From a checkpoint of a small transformer trained on Wikipedia: local attention windows.
Each number is 500 + 40 x the weight over its row's rms, rounded and kept within 0 to 999. Layers, rows and columns count from 0. Numbers have three digits each. The size before them is the row's rms in percent of the matrix's.

# down: layer 5 MLP down (transposed), 768x128, rms 0.0645, rows 80-179, columns 64-127
# up: layer 5 MLP up, 768x128, rms 0.0646, rows 81-180, columns 64-127
down80 103:511443436557472427500450503509513495476503510525463470560525440504508492498525535433478523462416455531398477505439552520581453496579513527525513489528495517571466470544521501451552542520474507
up81 091:482600488454458470414434485504496522469455511470489489465479481522499454487468499421494492578566462551452477480559503496527451474455457461507459515467555438492489538538488487465545539459474466
down81 092:530458547490516505481486541553464468535594493478472468483606548436506501580475470473469496540501555511492496414516472456485473539585509476494447509432522538484500484528485481529545495563518434
up82 102:548488459470561502527574533544467519538498571432521531448543494506464478462513454458566426526480513493469419529419560583541502493532524481521584513544526548544455486560436446473549552488495517
down82 105:517428500591488514529464511481454513482484470555484473488538491497437499448483537538494537433570455516482485491500510479549468493547561486526481544498572504465464452500488432537539581465571523
up83 119:453550536490516527519516528468527452595448487546447486495558514480464537507494504517466468512507413521501482417490525519529512491480505411507484482510494485513524551497449442443377521439520512
down83 127:466518506475540479442523492401511500518473494547474526515487502492478519551445564477505503525466400507507533455524485512580526530508548456519468491543447475519536526488398405436456498470524545
up84 091:513575501480514518456533496472567538516475526538435462453471446533526519479447508480488541520548513459493534528567450492475403452475573481502436456526526529503508482447529531581544521482447466
down84 096:489539545546486566571500420492450435524538520441539453515514537533460537538500490493514464495432432512518544565498503566465507545497468522527478479546506496538480548509524443492465480488483504
up85 121:577518418482510496539458517504526494487552471485508567479461432442435456461490462474509490482523505544470538511467539493482534462558529535507505515563478535558473492498484510497491442520514489
down85 131:529519461470478537515513497450491536500524443518501563442476480523514475488532527525501464459533504450502533524482532538529546427484494516614567490540530457525464463454524466484529450521549528
up86 111:506577495506514605496542507480475488452473436510533432510531523521530482525569462499440522580487456508436506454463440478484507513546568479455473506554502508499477512455521505468485519501564471
down86 118:502527500519524507496508558546478510504486473468571469564452494529476442424483477495442578507478569530468581487562530482509520439549447485402507493537483553520542533444588490466424506557568505
up87 105:487539522508520476489512500532457541478433510531456518467433523535467485543478548455564494557482450423507533565564459506528496403548522501543419555518441443519462559512532499491578464506568528
down87 117:471577509457520498485496525450497513438454472470526416530522510517517502518516556491482529506552421437458535570513502540457482423537521436500462508513460415491455471456533531435513545539591511
up88 096:457549513438431456527518527526444507535447516438471480496524455490505571529549435528482446533582556532521520527576496614537500527488452509502434466511490493532479482505467461490479521546503530
down88 098:459453489431543506536470504471480505527544462488520551475527599540531495493521558518566489512417513440517457484417488452510469523513488537478451491483496402483540424523531506492492497554494505
up89 092:466552537455521490557472448525501536501481562534448431514474506516425465622544464499510482478522460494507582543623522495447474492459458500543440450479443480442510444428513455503547479503539478
down89 089:491518545509460552494492526484462496477528462467534525496540506478561523530492522441512434539537551493523448519454510541438487550487511422373512499418503525500482520533481512521465527515499479
up90 097:525517493495538483456500550552417535454519468424471485480481540498481475508473450542534515517496438512519564475478501498527463427392478461540487495550523543452458477464500532465559559566540447
down90 100:509547532496548461469471495517495484490529415445460499436481545484474490491487505563491584544480439557513488445415451534561484474504517526515461454570547505505503524463530522461513468505485386
up91 094:519524438510492565527568478511516521479445454546495490441387526440527548433598484497551520516525469499482589504491458477471478532489549485484493480528423519527461543408476498567488532526547458
down91 094:497542477520458427482529544484464491502509496485529507553500435570472502456449559499558443498490485480533528552564485483536471531473488473494452554435434465531463476496448491412499473542541525
up92 091:510509524544589533485444515520550467481509438450490517563493464455461444587520473480466460541482495576464459393482496501548507494514534423516486490514508506543531559463476453524549503494509518
down92 101:532533502481477527522621506531479501549463465516452497421519539544515503429475516469525467458517472501547500542541548532426544519501518483464461502483497547559501422505468600455453498473540570
up93 108:462447451474478453517524519444497511519456537476541502526435465513431545438511475496502559455480555488508544528509491590541483503580539499558502487510505469486445537500512466503559484474548536
down93 105:504475521487531573495494530480507483545467453477494555480475456487472467421472522421528524498444519496500489453456505483431497555485449477552500500463537527383452457462425477457517603540502544
up94 085:488542530524503488454503506394528463517502543503454475558464449463546539528537532474478462471576511509483621552444494509531459481531459488486450523506451432487478502508464512524452519528406571
down94 084:494500468457502526518468504579505501503521482442464472493525440538511442491419521543540503539379525386538453515488496499476580483467548539488486488532530575540513443457472495491551534479576439
up95 092:451478480516551530508554501506528478501527496500539504484483538459526406483481484470432473447492408533508521463550441490521549490524560553487467473531481505552431450482509520518449553429454486
down95 086:547603517465559519379473484509485465447505521454516531435487469522516488472538509438525487518457531495508446462451565507592528490496524458505510465442478500534551499510413493504519477490505487
up96 099:425492442486528523453487423542492492487492471430432502477500471532515502434453475531574480489467533415570539475530508468448426482462470510484477578517513497547504525468527493483489518492570491
down96 089:484472598512534497481450517476480521447486463568534578538472489472458465472469388433461465495505497526414460475517476453506566550567515490469537525453483444500520432487469522442497476537548505
up97 109:522482499444476455424515489493569548496514460453519448576571483516435493507510450476507528537526546499558502479476493532550472509474492465491473537527449444497499509450501508544540530555512423
down97 108:552525520466516557506505519583514491486509512486485479487493473510512412454564512530501495463559445512533416447470551576465493501439567520473546462505477569489501503503542517412422521541574530
up98 116:445474460488460578579458450494524488475496600462489568495443483497457529565425497507505514430451584514500511495530439474501498484522572420498551503553494531556454446561558460437477471434557483
down98 114:512519521512513559469516460460438522487527472480449526530493411480497453495470455476503514469520532534453551413473508481413525434512524452500542459556467511507420435507432531416486452467483531
up99 107:468500451467537547554552536488553450476502544367471482478523479565480468470600501543465489449472545492504518463473488540469500487487484442462493564551534491458496588473400543461526487468506501
down99 103:455521525504543520494434458453468492534419526536533492476475550520466484485525433523434475543488505548449538498507501581430516524545536569473519462508565487545471456483555498528446510469463567
up100 094:590516519524545510472434509480449509523534488454440493518529545575455516496509506543492528432472503520507453466450488533531481442441436522520456491515494486497557451459568455506468432534478525
down100 097:594543500545484514510497518554521519556513507421429462482507449502581574496481558512518475528492483447503529473565490549465489492553531493468551523396460588509501453504511552530543511535484511
up101 102:436572508544490468519502474495507504434494483568513498495556468476459536609556461526480479492512516473480462446549508503481541414489504485491544519491504451582465493494495467516483576550499530
down101 102:535519556527499390486449570486492463471512523495483437502485480512505532452481526504501535544527480560459586453569566517491497587533464414517524534472593546452479499505457518522540517476492452
up102 097:527496495483506483561508469516486490511481498540489443511530500478512484515439525476442484519474448523410565445524485493536496490524562470536519552530490460525516470504492496476545528573427444
down102 095:471547519565489468478542520544496578524578491521428436532462508474499508471523514502486545491542492477485461551442497532493496458504466517543491511424463500554513547485460506531509428498470533
up103 104:576444496489547490545587443499454457442497502546482499548552462441482530474483472480530484559495483453462494416574507588476431507477517468496491515519468557534485515451470494512480499527487519
down103 108:506500511480524469462483505483525511594507506496596509483528544524532551524465480503509483477489481502523500518534588510477524466508541527518487541465457497460508483537541462414455506504454513
up104 097:562523489540522582485516540449560458489501461503508457493596494470498526509475495449594504469491526489577530487484524504512449506494516517528521553528525544490486428514428438539484490482540536
down104 098:524461513474473498521544433465416471513494531444519532502486510594483494519483527513514533526469486490468522502564494491508522509450488573422488498494491442438508526483523511489462519505409472
up105 096:466495531430468539472498479506494415472494402556482542475488493491508554505524526497523444540491457512474493487541496547478500498447535499469463540538480503600453468507469450426469419488446477
down105 092:540428475591622536460470414611495512524533529472551477487508495434469488522521500523488514543475498510542518510536521479454434493508487469495476499518544491554505512464537480437516449508469486
up106 096:492543507484534546552479536408440560544429543516443568539528521489546582494525516488490438563572512501522524534455564514512417492496464546497557486523506485502416450530411454539440432524478507
down106 093:501496519518523474490527468582502541504504427470542428464529406481516432437555514455552530421543476452470473518495489470436487565484446520479434538414444532453492473482473584559572464425581479
up107 102:515523543472578579543577434513545503531508501496440480451532533455454477453487463465494510529491527504493507529524533475481491466470531469523519458537461484501476460514546487486547486485543484
down107 096:583438512497466476495429502497513480504527481527443447525488466470505494583505521521465564497529480537511490552529430489492505575523626509590443461461603525487483523522397487488504476516474466
up108 110:435494474519533438522522534517539467476540423523509448547539479506498506495574405508512497438519445485460489475519483487449619511595525510466494419489516502486505532483517431476529482485486501
down108 109:490472500501484480486476493501540429436417438468456501541507503522514568402507467502522471443522530542420456508529514442457509512481436502481490450523516487470525536473470476485483495484536453
up109 107:551575542417530490542492441546546501517450531545499580512561486448454357505445573532462446428481519467565497525559534445458460474471475552536505477541486510509451497561527471522499487522535422
down109 105:526476602418460471470479542422551452532486519539531500513496426481554501493475563469467555529498542575553465517580472417517542527485508539551437481541539527538438522516513461513479542485598427
up110 091:480566467489480490457513556546592496450576457495527490512570519418572530544485464505473489437531472495428492508470557567578469503492564483529512521439445479533506486512486444445480546486440495
down110 098:524487485596527495473446459550568518536509524510486487464537456545526517499504441414456470457499509529587513590472544516491488609586500499526524503455485519463506414493499546557450512503498457
up111 107:510498502420551510544530513544502511520478478550455512526383513498484447562435450519559460487537476472534433565514560517488477472512457497528464411546530538508511542480435494541510527442409520
down111 102:543462673517482555518488499461559459561470499511543497491471494522464444552463480519516504540472456491532500494585576501560528510496442473484458536532493496508548532502458498515472444435564461
up112 100:568504495532499503495542485470523459478470497473509510527408547467504498514552498495521557485590486519435455432499499477488443453519452458516526518536497439455520368557522533553460517459453458
down112 094:538523491516519488488529580550548543470579490457550531514467499502513561462536567493512453486489495456451471505480488439488549478469517491570509483514487504508512531503559510543574505616487455
up113 106:490515444499542529547520552462458501452493496538476516506541474509486518558516521461492476584468502515498473557524520447530507497463551430493498625548533432467491474446435487441509480481501469
down113 099:551518508458504522464533497513454471463478504447424483542489476454546469470473519468503549506578404523462518446557500521474546500570535584436481499535618541510497483490545522547549531422464453
up114 093:457444469494492537503518556456478498459549500503443501507495510531492489529484551471503511482537464579499512551493516542593491527444550500520585516506554507506526539487403493523596501406571479
down114 098:501437464499477536503501465520512514443588576510441486484577492436511471415542471484523483545545465569483484508453459566491502526602535561560515537490513574475466503434575473407493540488511526
up115 096:455499532461456561556522453443486528533475512477521528474552385470570497504505505504470432498522411505499535546466418456523584440468502443530554524472481512500482524484441504507449523523500519
down115 091:522464499465483508472421544477487477449590497511515452452453583470488466501474535547504524540525552506563479487545469525488496565518525474483484479443541475550578506521551489506550494441475531
up116 106:444574488474566516464497558537476554430445525508538428550483476545495396502465456573548431498579472470507521536519475443523539504561530506511526448506526453504524455532547455575568497414477526
down116 107:493544552583604468488477507461497542442547508497403466466487482525493457460533517541561561490526442467462464410488506527526519501575495454474505488528508477482494486444503506504509495525471483
up117 108:582509470418429500509526524516545451548467401527519481538489528528522512555509468501497527496486503535560494452523506521550533472513457489504581535483506542516484482496481433446499502585577509
down117 109:581492413436526471514529480431485484514467544494465459562501489505516535546502506482442472479498503532497501427506546519481467540522459543407517477509495535497524536484580441457464511501511520
up118 108:501434487497527448465514512465481498484471527485470519398530432506454460554511510475503378471528475556552534523524528512537502530461456522519457465554549464486478450496525463500477435583440594
down118 112:479511551533463526521483519524410491503554550546520475472534450543499465544484552461543541406528427516474572495435507467503510487523529480502508495546521491535422456482479448516550544554503498
up119 103:568471448467435490465508544515528471473538471468467523461538482528538469578516497503499542513475469479463475547529480398597435457505505511505574431472492463526564555572562454431493542499506513
down119 107:466543438485515550482476567514442505498515527424519524521486481458497515489440494462467447521506547498438551508528503481450426511546419457486476472474473536502511457504554513491489493517526548
up120 097:512471520509407433516488522481549511513498452478523541503523429463471436560518519565506461498478478409391596465466479522538451482467572488542510491517483480524450530471532521474475534464492533
down120 095:457457501560488444543554437569503439518479460468528456526472481493494508452518561544480504480482470571420505496533440527523509482583543505498517552487500458459478519492429573465459515545486471
up121 101:525496480478481463505496466485467507477563476562405557444553451482463548535555491517444474479446592476459487448484485570497487483487550438481526497492420466534492546477448472519503467527526492
down121 101:514526482518445543486468535465463476543510462500526424440550489485524482519558537565503483527477494516467528497505488525504459522548464492535478503416534558521531497525534578536515491479579503
up122 111:556479474511529505461470482525491538541550490450501488516437468525446428500475509481424558460495546487533496450547538431477425497407488455527461459496507482490455401472455471420507494513416521
down122 111:458500502466489462518477510545573472562481480490538545504553466495459547545484553465480538491496451507488537479422483450488435540478447470569550473488524451438457521523506507472479503510531520
up123 092:434467479468487493483471505504509463487488555499478491485494506487483509473569517408473571458600528530479548546458477502473522546451437558555420502518474512528509472514476460548508534558455459
down123 093:500459511466536438525498566591536479520483481508528462453450493545493521493435511415472476441453569499510481509421464487516484467461506440483514495464465476516539504515514466505499498447463504
up124 099:527569530451573456519484509438412490482489498579535453506486548494479519513538461583459522466536546473468509470573537543466515492503461499468473526489484518479506561440498450536465553573478503
down124 106:506401575438517467497484490474445510490483504523448449488532482555524552376503510563444475516477510520540511435498544558541427495590488517462449530453420456563516537520493544568485477462569520
up125 088:464547480475543617559471560437536428429498426545530478542519467536492545555505538582488519523484528456478528494485512592564507480485535479487409520550470562595522533508524458459483453481468502
down125 092:529488499524495515548538441528491612465474468466467494498482420447476461505510518496519480513494512421567546475562508438494503514484571479416511477530510552469578462534548473492477479502461446
up126 090:508524552468530495417523546472500481524518423529460547461555508490524505510506478462491489571559631497496595497516553522456510483447439552490467516510442498468556470514530439444525554469483527
down126 095:522519485528518506573457506437497520451550583538440453553502529502526529484546493489510557445475469489532476441556497504542541541532492439474499522452525482454465498524541516582464459485490421
up127 105:523469507540567514482525554468565510537455552517527533449490472462464535477424460479530522475566437499480444545432470501457521462545462555505480519539476454424507559479458523532494587471539526
down127 096:456438460418479510463523494434468546525509495530526478513502488476415496527410475403542504462549496537519522429494503519483418495511469537539483446432495474457541528540479466514559433492532488
up128 097:441538496458533466453540436535508522494440450449443402531474505478474506506414529574485524494498409428481536431480443528550488528528474506517557531492528519524520490532531428485465476553430464
down128 091:444529472483522473528485535486520503572479479541506513517438480497518546475479468522523472450510462508456435558559472509550507548544493489519515518534424414503494528539443581543584468532480456
up129 101:500564527526530552511589512457538512520547478553520465555439455544515548541442489498558492435511498503451447508506433466536460487548582424461466545478496494521450535471431494451492469498516581
down129 099:545467533559496514497480530534505532548524471470476460536517507479482482552471491539532547472492452514563553555472411496533554457520514489566445553543462485515506498455508546504537447497510524
up130 098:544506501475512438518542587501488534465492479588473539537444485569505467540471463477555422429502520483506503581448514445472499433557444560528494555522498431498520505397503524537521498543466521
down130 102:504496509463516499495502464522534476496476527451436487522515541500487490438498462465485536535590470526565519505480518578469504564454467510546483496539534536524564513452494407492413468472407486
up131 097:597476493503492492560532521489488580503511497522529537509475544457445486502498512500450479459573531478502516474506518518508519476544476544498514497561458493477501575428485482470491545471500481
down131 092:483584462491573491507495499563541436531537525475470488507447538489510448499568518464486571454476524521548467487504459543502466472593527535425528491504475476483539575509442539478490512508446506
up132 087:560528491513477486505477423562493521443433479512502565376468497452482510586445555476493457415565477491478446449494406537526565482533459546506444547491496476431445489532439465504559513520533480
down132 098:478429504603587497532482550445499561469568493495550465578511526574528474514595425579511507521485531542502478486556480515553487539532500539465478458483542492537536507483571463506427483487503429
up133 103:463509538454563537554513459467480433504506505500513503534571533578446542467469437530498532464574505567534453578496529527464574470519509556468539553497439513510463576446473497533517527524523539
down133 103:513577569467605575541530472492434423508478523525488573528546564523539532498523476556437450506514472453458527486441533534450436498533471464536528525584503558466486452538528493505524495452517549
up134 096:563485589491522512576506443539501490490457522466436494448474516561471540482474383455494543430488520456479419471561462486504525530478520516504530543495434425560448512493457483565443443490522496
down134 094:493454481481490422444532574440513444512518458548508500533470505493555490546541585538512435517507518557519502534534444531588459521482496491518534463442562563463547552569494495480566550506458487
up135 110:431513465537473525538548512530446500444545490439552473452588513436569459555523442468531525501530539555509567410495506475445464461453498534550504600455468488547514490465496474418521495529479427
down135 120:441568482490444535546528503500453521452490487489530515513509424479536507465524419458501488484502496475469504441487545500523445494461456534504502554501384483528563493495479494477512466477517454
up136 094:405462511463502516567522495448517443477502494481488471482509516499489452573480498527524479568520460487443528491499529512580472426507507427534441502525465487434554521490541509541435469563422476
down136 094:520502519523560471549482558470490484523626512472480573551461559507528455566499511558498436558465450545514521511559516494465503507467553507495477547494557588484511541521490583460493473462519520
up137 098:555490459423523505468485487471568438523501507514520468456517518530463552528545495527463525543562437489495469473537524465530518521508440504483427530550444464487428474525533486497491454549460486
down137 090:470479540537490485541478576530397461503436497600512595485535447488459519581475521499478426482534522504529503505471495563451472504497452474529556491424474541534537582479454541487451561494557467
up138 103:442405530529525464523512479542515463428536517484533581525465555518522550459520448452457460423537513448501424473507496472470527522463503474522452565536508501482469571468521496521494449427467492
down138 096:510495530573552430572486438469520503474505440490534481525417510460536501565472484529531479486480479478476401457561459470522521526495522559519524492508457519516490488552516464508506501537439483
up139 097:555454428480451441451527513419439446514511450524453525509539544529465530439445537452527515473461494497524548493438470573526429450490486453482515503479541501466472481447542487498496496456446464
down139 098:517549565503532558458526487526466467485460428509496466447509548459479462533499561529470520553537557511515520414479514538517544596532487482514463467500557472562514522490519502496542480566530522
up140 096:528471459459532564471440552452453443471530491569468533512495459625476493380579509453536563513485614551457505475464482537503448463523455461508524506507495450501470519515483541471450539556515484
down140 088:464443553531479463511503535509508549527486538419567507482513553384558540594437523550510394510535421450562475537512513446503601532446561496515449457536493499494544455534505432484556494459495502
up141 095:481511519453479478490538482546480475483483503491483477462503440491471484402470485459449455447506516488492500529466467499570541521492472490575549467486513511567502498560556468502542562532445498
down141 094:565555502554461494489578467485446546534478585510469473513507491474449544495415426547522518514558559522499487570495484550402487509509526534514474532470501438472498511508428573436506509526486531
up142 103:536510474481534503509534506529540502462556520509443461528498477563480500515455524590487479481510422502540521485538466472496572574400467476527481452508424457549529469512511451504522488545433501
down142 109:471519439454491521505488481584548574523515573520517544562522509467494464476462493518471507498455482502461481547488480486452511528468496538486485512495446420415494459525530444498483524579434487
up143 091:451546515528461554426482481474523576527518449510494488505464488578548489474461545511530496481570511476467481419485473517472459482477484520450461497482475595432579450490453426511493527435496548
down143 095:541451487487485536569530559520469530505466569449461548498516551489481486508529471528531486484544549546477475491461445495514535539534497494520530498539515456572492528539540587507526453556518476
up144 108:494536417481502474537506500477500503499544532516461539529469469556497530483390461489463449547486561522494535486414439511525606479474510497561422418544483476522476507501511511398526488512477480
down144 105:498499477500499435473421473457571428494426487544562578471503429446462471457504547519445523491465397561526452510497487477516542517515488520515491484505425468456539454490544469467460501484472474
up145 098:405513529535519536489454509518537470555536479472423453504528507496512490567485517467457526420525578442521506514513555455485492496444566455497486499545527518448536443508543485489538574481550528
down145 095:509407507485482536494488516449462510487506486493559497457518484565504548530466498547566506526470508473517552480529490501517509515524530582554438485506571496594474510489477506440436533584549468
up146 099:526489483462482497508459438510504487405512559481507527405420518536484494529476537546488537416486556549521501558559527588482479419410480526466447453520467466487489531494484460561528541567498477
down146 096:491556492533486489573470497521436494521497529535497501478502475452565502530478457498554465519516549560617543532510498522552486537531536474456409474513465482520550411441401514485501489577497461
up147 116:537550512465464479584550486445483493516515501520483448575511456532520492489456455488588430457459540599444498442488419532484509527480536457517500598508495479539510491476486476533510436428481565
down147 117:554433512440460549514562536488512500539475451472489516548514524484585531531484529529513469481507495445543470436497436458541534488509475518549462544445490520481527487520444473454551423557543550
up148 103:470493536453514486461545505543509561530565446433535494586443545527501499452475349431516513516407540531474491512486555443469484445516459386548459476474463453488553470557480503577532417480474470
down148 097:595483487533500426572460514547484485449464615555485553430521516554534507589517521503542494475453512481490539487503496507440464480500501532497529459476500448506469477474549506503489497422550498
up149 097:554445487430495492537491420472507477552438548471468432517496489546485525551461521467518470504577491469516477511510451508552471498545497425505489462524497520540431512525479456449492513441420440
down149 108:446442520434497418569520492464575505447540525551414452619439547515478514415488540498516592441513490429479537553550473510577504441489455511513513502488490479467497477527523463463569495451448462
up150 109:545524511539461544502538488461473510541518479536468540523511461518481530461494509524483573442565490539471448586475544517470533483479537563517516472475476460518492530555445541510538501469499412
down150 118:519519476550501566537533543497518481535465497500509494446493562508495480506454530505426555466483430577516447510529518522548528500533503534429432480461512516444477507448484503510485516396531475
up151 100:430415455496519555436481484512428475520493464483524483461519461535488527497435501456476598514497466578456489430546555460512477493431542495517569483542437550524431527476533479506514520461561539
down151 101:527494479471520499507539523447438508549481443427524406594503490513555455449543549540480539466500509383511452529430518478570475448504495511529489513427508533438494468471498548528545498474525573
up152 092:474608562539486433485543446500440515440470473476468455559560463465480492484462506549469482500520529490512546509520526605467552460445511446521552521503437510482465472519567487422448487558473557
down152 085:516407498440533528502456538457553515536496503498527587403493556536521495606505524550535517501517524506437493452521559450487545566549493539519450414444531475504535540445495530535506506475516468
up153 105:545530459492520493586503457495516504455471532488433472476538551426466496499492463548477525538518518482454522394536489509508513521462458508521506517526484406453509510469436465513540521632452474
down153 111:523442552463562517496460514446452495560498439491485524502548484544499502485550470479492518546481502518511543475502559488494546534421518478528501516475449505451523473543433468440481414595519458
up154 091:521495514500417466509497551451549492511423507517497580471499544490456565468532535533542517552519497494530426516442466515465480482476512566502546481549514499477523518410494465543480463547542465
down154 088:484526458479520470583556442553517549557499416465528497504521534500506487586471549490512491484426449446441570429496519528511442489475495543586521475505487493558506546431560521463571430495465500
up155 102:510556496427468553495451483518567511508511460476511565487464464621446430466479481476515488451429485530489489513510446437455440505453464498531501519532524495457519523452529538561466541478550556
down155 106:494503453448446518505486450588466539451465474472466453537469622482532522383497543488547478508546549486453505530499479528476477533535543510467548497408497514510523577458488490470531531497469489
up156 104:511574500483504444479538539539522554471531426504509525533511533581444444522521509483464529506521511465479499573452486498403508496545442500543498532515504536550603475445510530475498490471548511
down156 098:501453480481501495469514484505449390497519563510471476464534489479519547450472490492555551474494537493477532450537507509476453494414465512511415474468517461503469488514515431516437470466473508
up157 092:463487530517575470492471520526540553456445543594586449520512504544490527470506505499515535463564544420465546486532485524528508492543516572540514457559449484497529451560527498490554467500481515
down157 090:520566544497527559452484505451444551506539526469389450441506480496509439527498501441486522513461521475486439506524544532467492512518484507461428456491517480462475536510498478458475570508447480
up158 110:421549468509497521566495513487510489525457483500558464506505397484496488460532543472467625451423554536508504479448450508454471529454451468511508514539475497492442479446399480484544539494524465
down158 100:537475564565532489420494478570458523578445510441533468463397478556459495544516557444504541412501514558525489501458466459513527517573487473535526517484545444513509527538499543500441491503515531
up159 104:476558483525486462434516493537464406511503448549521490417546532527534565557512446447507550518524459575526523513543503509528421474524470440484496468501479461440391532473438505521523475586493488
down159 098:550477468517482464497437530467500530577485454450541505552450406434536588511443560494531467553531554506465472467467488422476584499434558532458496437493481537527539475516435545539537548523512408
up160 106:539481483515515507484561541560578507501553515520470518454515452496423507536421483538478500398518583496466524441578481435518512522486489497529487508500436472563454498563434524436534578465465590
down160 108:491471447486563524533427465469516447567527493536545444522488508441512500511509455484470583501474488472503614515536515520544466577558588541507525525543453500544533511484542512456468521462434521
up161 105:564503520486457463544524479510535426492492498470516450449499414472507474392460416494495564437461524472447452513482423498477484522492530438557503575512507496526511519468525539496515592537508526
down161 096:490510552498498504550460530466491481551466571478520465487532437483464461592470554528487484517481462525535512528513541529536531480504519467428497456502509534494422505526385511523446527439443477
up162 091:504446522496513558505500521525525480433498524475535497417507515471560495534533461508526477499574505482490515481495499455430572514586456470475546544518507450431551490567396482457529631524538542
down162 090:488519502494493500529506506522475453537534504499413487575471483511477516444457463480538476488395537575504562509519487523489570470394511509527496485481535541572491462498609489538441420518476496
up163 087:401516450466472521547470493464486520503500530456516456511493401514462416484505521492533475416502479516496542495578434437505520529539530516498507511469483482533478469543499524556489466452596532
down163 081:461531470435508489435504458524454425480479492491478487491476582531493596523501493445542552514492506511541461535541572587500428448450509527510507456484496459444508489483413485486530522491428484
up164 099:474562472535486428495537519422436472498475501532456521540472550514501566477528513548493468566545490489479503514533510564571487479455500528476492461488491474559517500543503505435464431601541532
down164 089:528486497413531499492477523489560496539509484456567499507509462449497440510538477464526543451498487559519533466523561472479495460559498487541536546570528519467484479505459513518527532452444520
up165 095:460559457511435451578475495594486476485493468461501543529542504508444543495554470510475510440557481464498541581524486464474506511475564517511518478483513464525444497576509486544415548482469524
down165 091:412472537557501480579450537469513537477533555571459485488533551484517521501544452471493456475531495444447498532436496485488536503505472508487474460541510499467456487529534576553526558486486488
up166 102:489504515514484543523435443472582440598502572457465489472506512471456462493528526468466489489492557521507494526502531421485459518504430485546448477510460427501485525482487521559513483497563548
down166 092:496479586433509525447503522459432473433408450524556466485436554501563487451443493428452538570530482501490447408465506500433533515541495531465465415539529517511490523515532449537482488456511538
up167 096:436533489462582546554547586466459454490500483509537505504530494487440556502478463531546471524552393593460502491496471506518485434487598500486522422551507538513447546488492555542470484555534529
down167 094:585421517538493485442461517480523488545507505441571483518521549489513558574610466516485497421509521444513548525562575504524511502478457570441452568494492484470538504516576515532504474478490459
up168 108:487445461436493505558462471536512560545533489499523497466525421439548465455473494501447492494468485516500497459537458460487509479538519526508506451526455444541422425579486446551566460474480477
down168 105:465547513543498578529529459480525452489469536521520456450496486449522496577455532497484615533438529499538509411492506492462577439498493523509554458493530525446476493551510527446539497438526474
up169 099:567482530472451485474447506584503497471550575527522452545548498495462464499551445519495454461527539455540449534488465575478446409474536477525439549550516491482530540481537487507578429409558467
down169 102:533539469550533541492492510465442533514480546504476484564487495505485486478490506527522498548460508486507447498484509536436449515457500523548540467524517588570506514542466585542496503560461516
up170 100:427472519449443522467471496465446488506515500537437629451505466498478500566478562553492538492488520539496503558471440514532527502470470517519483521547491531544539595551416486502485468493492482
down170 094:459483523485512544435475390571492515453529478447558473519509438518489553514509518436535450502528490517515457531477447493527427515548536512513501478485560513549553481500546518500544508524468481
up171 094:535530466512596516458535552518487502478483523486494447545492464505475455495499520455529544484483522542476513457528454496523540486572562436535483536524491445558450554520524510477491472490491492
down171 096:524477442459478502561549480464511547472525556557547503490570531504535581479521478536470465561554510435558529451528554543451462512459519463520508483528504508533488400431523438497510528504505496
up172 106:619441460532437475458521492587475548495510419466501504517520545535490478556512473447475488449531522466511444541477514529500452428515484530441554576529521497497447515515506458489524496578568528
down172 100:492488489573489515445472505527487534538528520488526426524485495541549539559492495456470538505470566518519460456476540519492456478565494513490536534380545528508489522496536474478444501570530521
up173 091:537458566505489468487446435552574451541540500495467580464438504475476481538526543547514424466459522526468518494545544501548483495469512474520522493493474457550561502483526472460466483531507557
down173 100:467520494577459483487552490544442488513504512562546532486495512536526468462468524484396551540501419485526525502508454492447532496574420583494550553495575566484494476517497532499553508526562460
up174 100:468496484538453511463508526597448505444468457487542477512520468472501444423602523507509439540529516441534520474544468481473524472408519511502511521537471493498422478496492462528431471532529551
down174 100:508507481587455510499544580510528599429511511487485538438548508559505497482535542488478506482394483509410528533540459483498553477515500539485575498499502543461509522554496500412502431486542491
up175 103:482560499441459443522477496450434502510490586513561534549487495462510519498489443462457487569508427466460502517556537532484507529450440574571536510527510542539408476527492492498554434466515474
down175 103:440536443531507483531533539456483561492509562587511533486544450489532439481518458472443509489520439465493480488399491574488452545559483473500469542555415425499477480474473446452519479457477464
up176 105:506502469487464563494534488458470492441457449523497487522407473484476473481545480522533472511520563506548572474496559519483504474471555519495480458498546431539494482512464498536574458483464447
down176 106:519523516464516553430449482440463446539533582529494525477517464515469494487523469515526507461548575538493598454498516516526440474450511513493501480485542442503499501517577494515502500539514488
up177 096:507572467409529551527529534512535537448454490440512529531456533596471496529491422475470460514556520394469457513515483498467498530556520569537427502519556478432498469500450505473467522420470466
down177 094:497505468523482476495455498468524533502486470499438492466467494487545457573566512480524483533429486489593552553475456534507485461475518500501457482438550490492514480458414533461529439535481463
up178 104:441561510488527450459523579549487512507497544533558523466488488525573466500497469484483469528505504546450488525432426509426537411480488469562547509467507504504486522493481495473441484505446480
down178 100:565524532504520505510479513544535520544478532520491540515436503543486480569497529519563490519475465550570503556434494480548487514488499470545510502495497530466525448488469569459575524540528420
up179 091:557445522462498511523529533476472492548533551567502505502480450464511490439461474483546466510500447562554535508512430534458613489529509531556506568484412466541521494497513466501491492535452517
down179 085:451507445506507408440466484514537544489464482464414500474471523435487545562515515546399542491534463477450478501487518446452374489516456522510518505565534499422478507533493504494562555423568521
up180 095:474578481461459547503494424508534547507528527446453492556539496509482505458468528422487497465511526533532427528494520480480505544555502505495539492457415458532453430444482457457552576523493466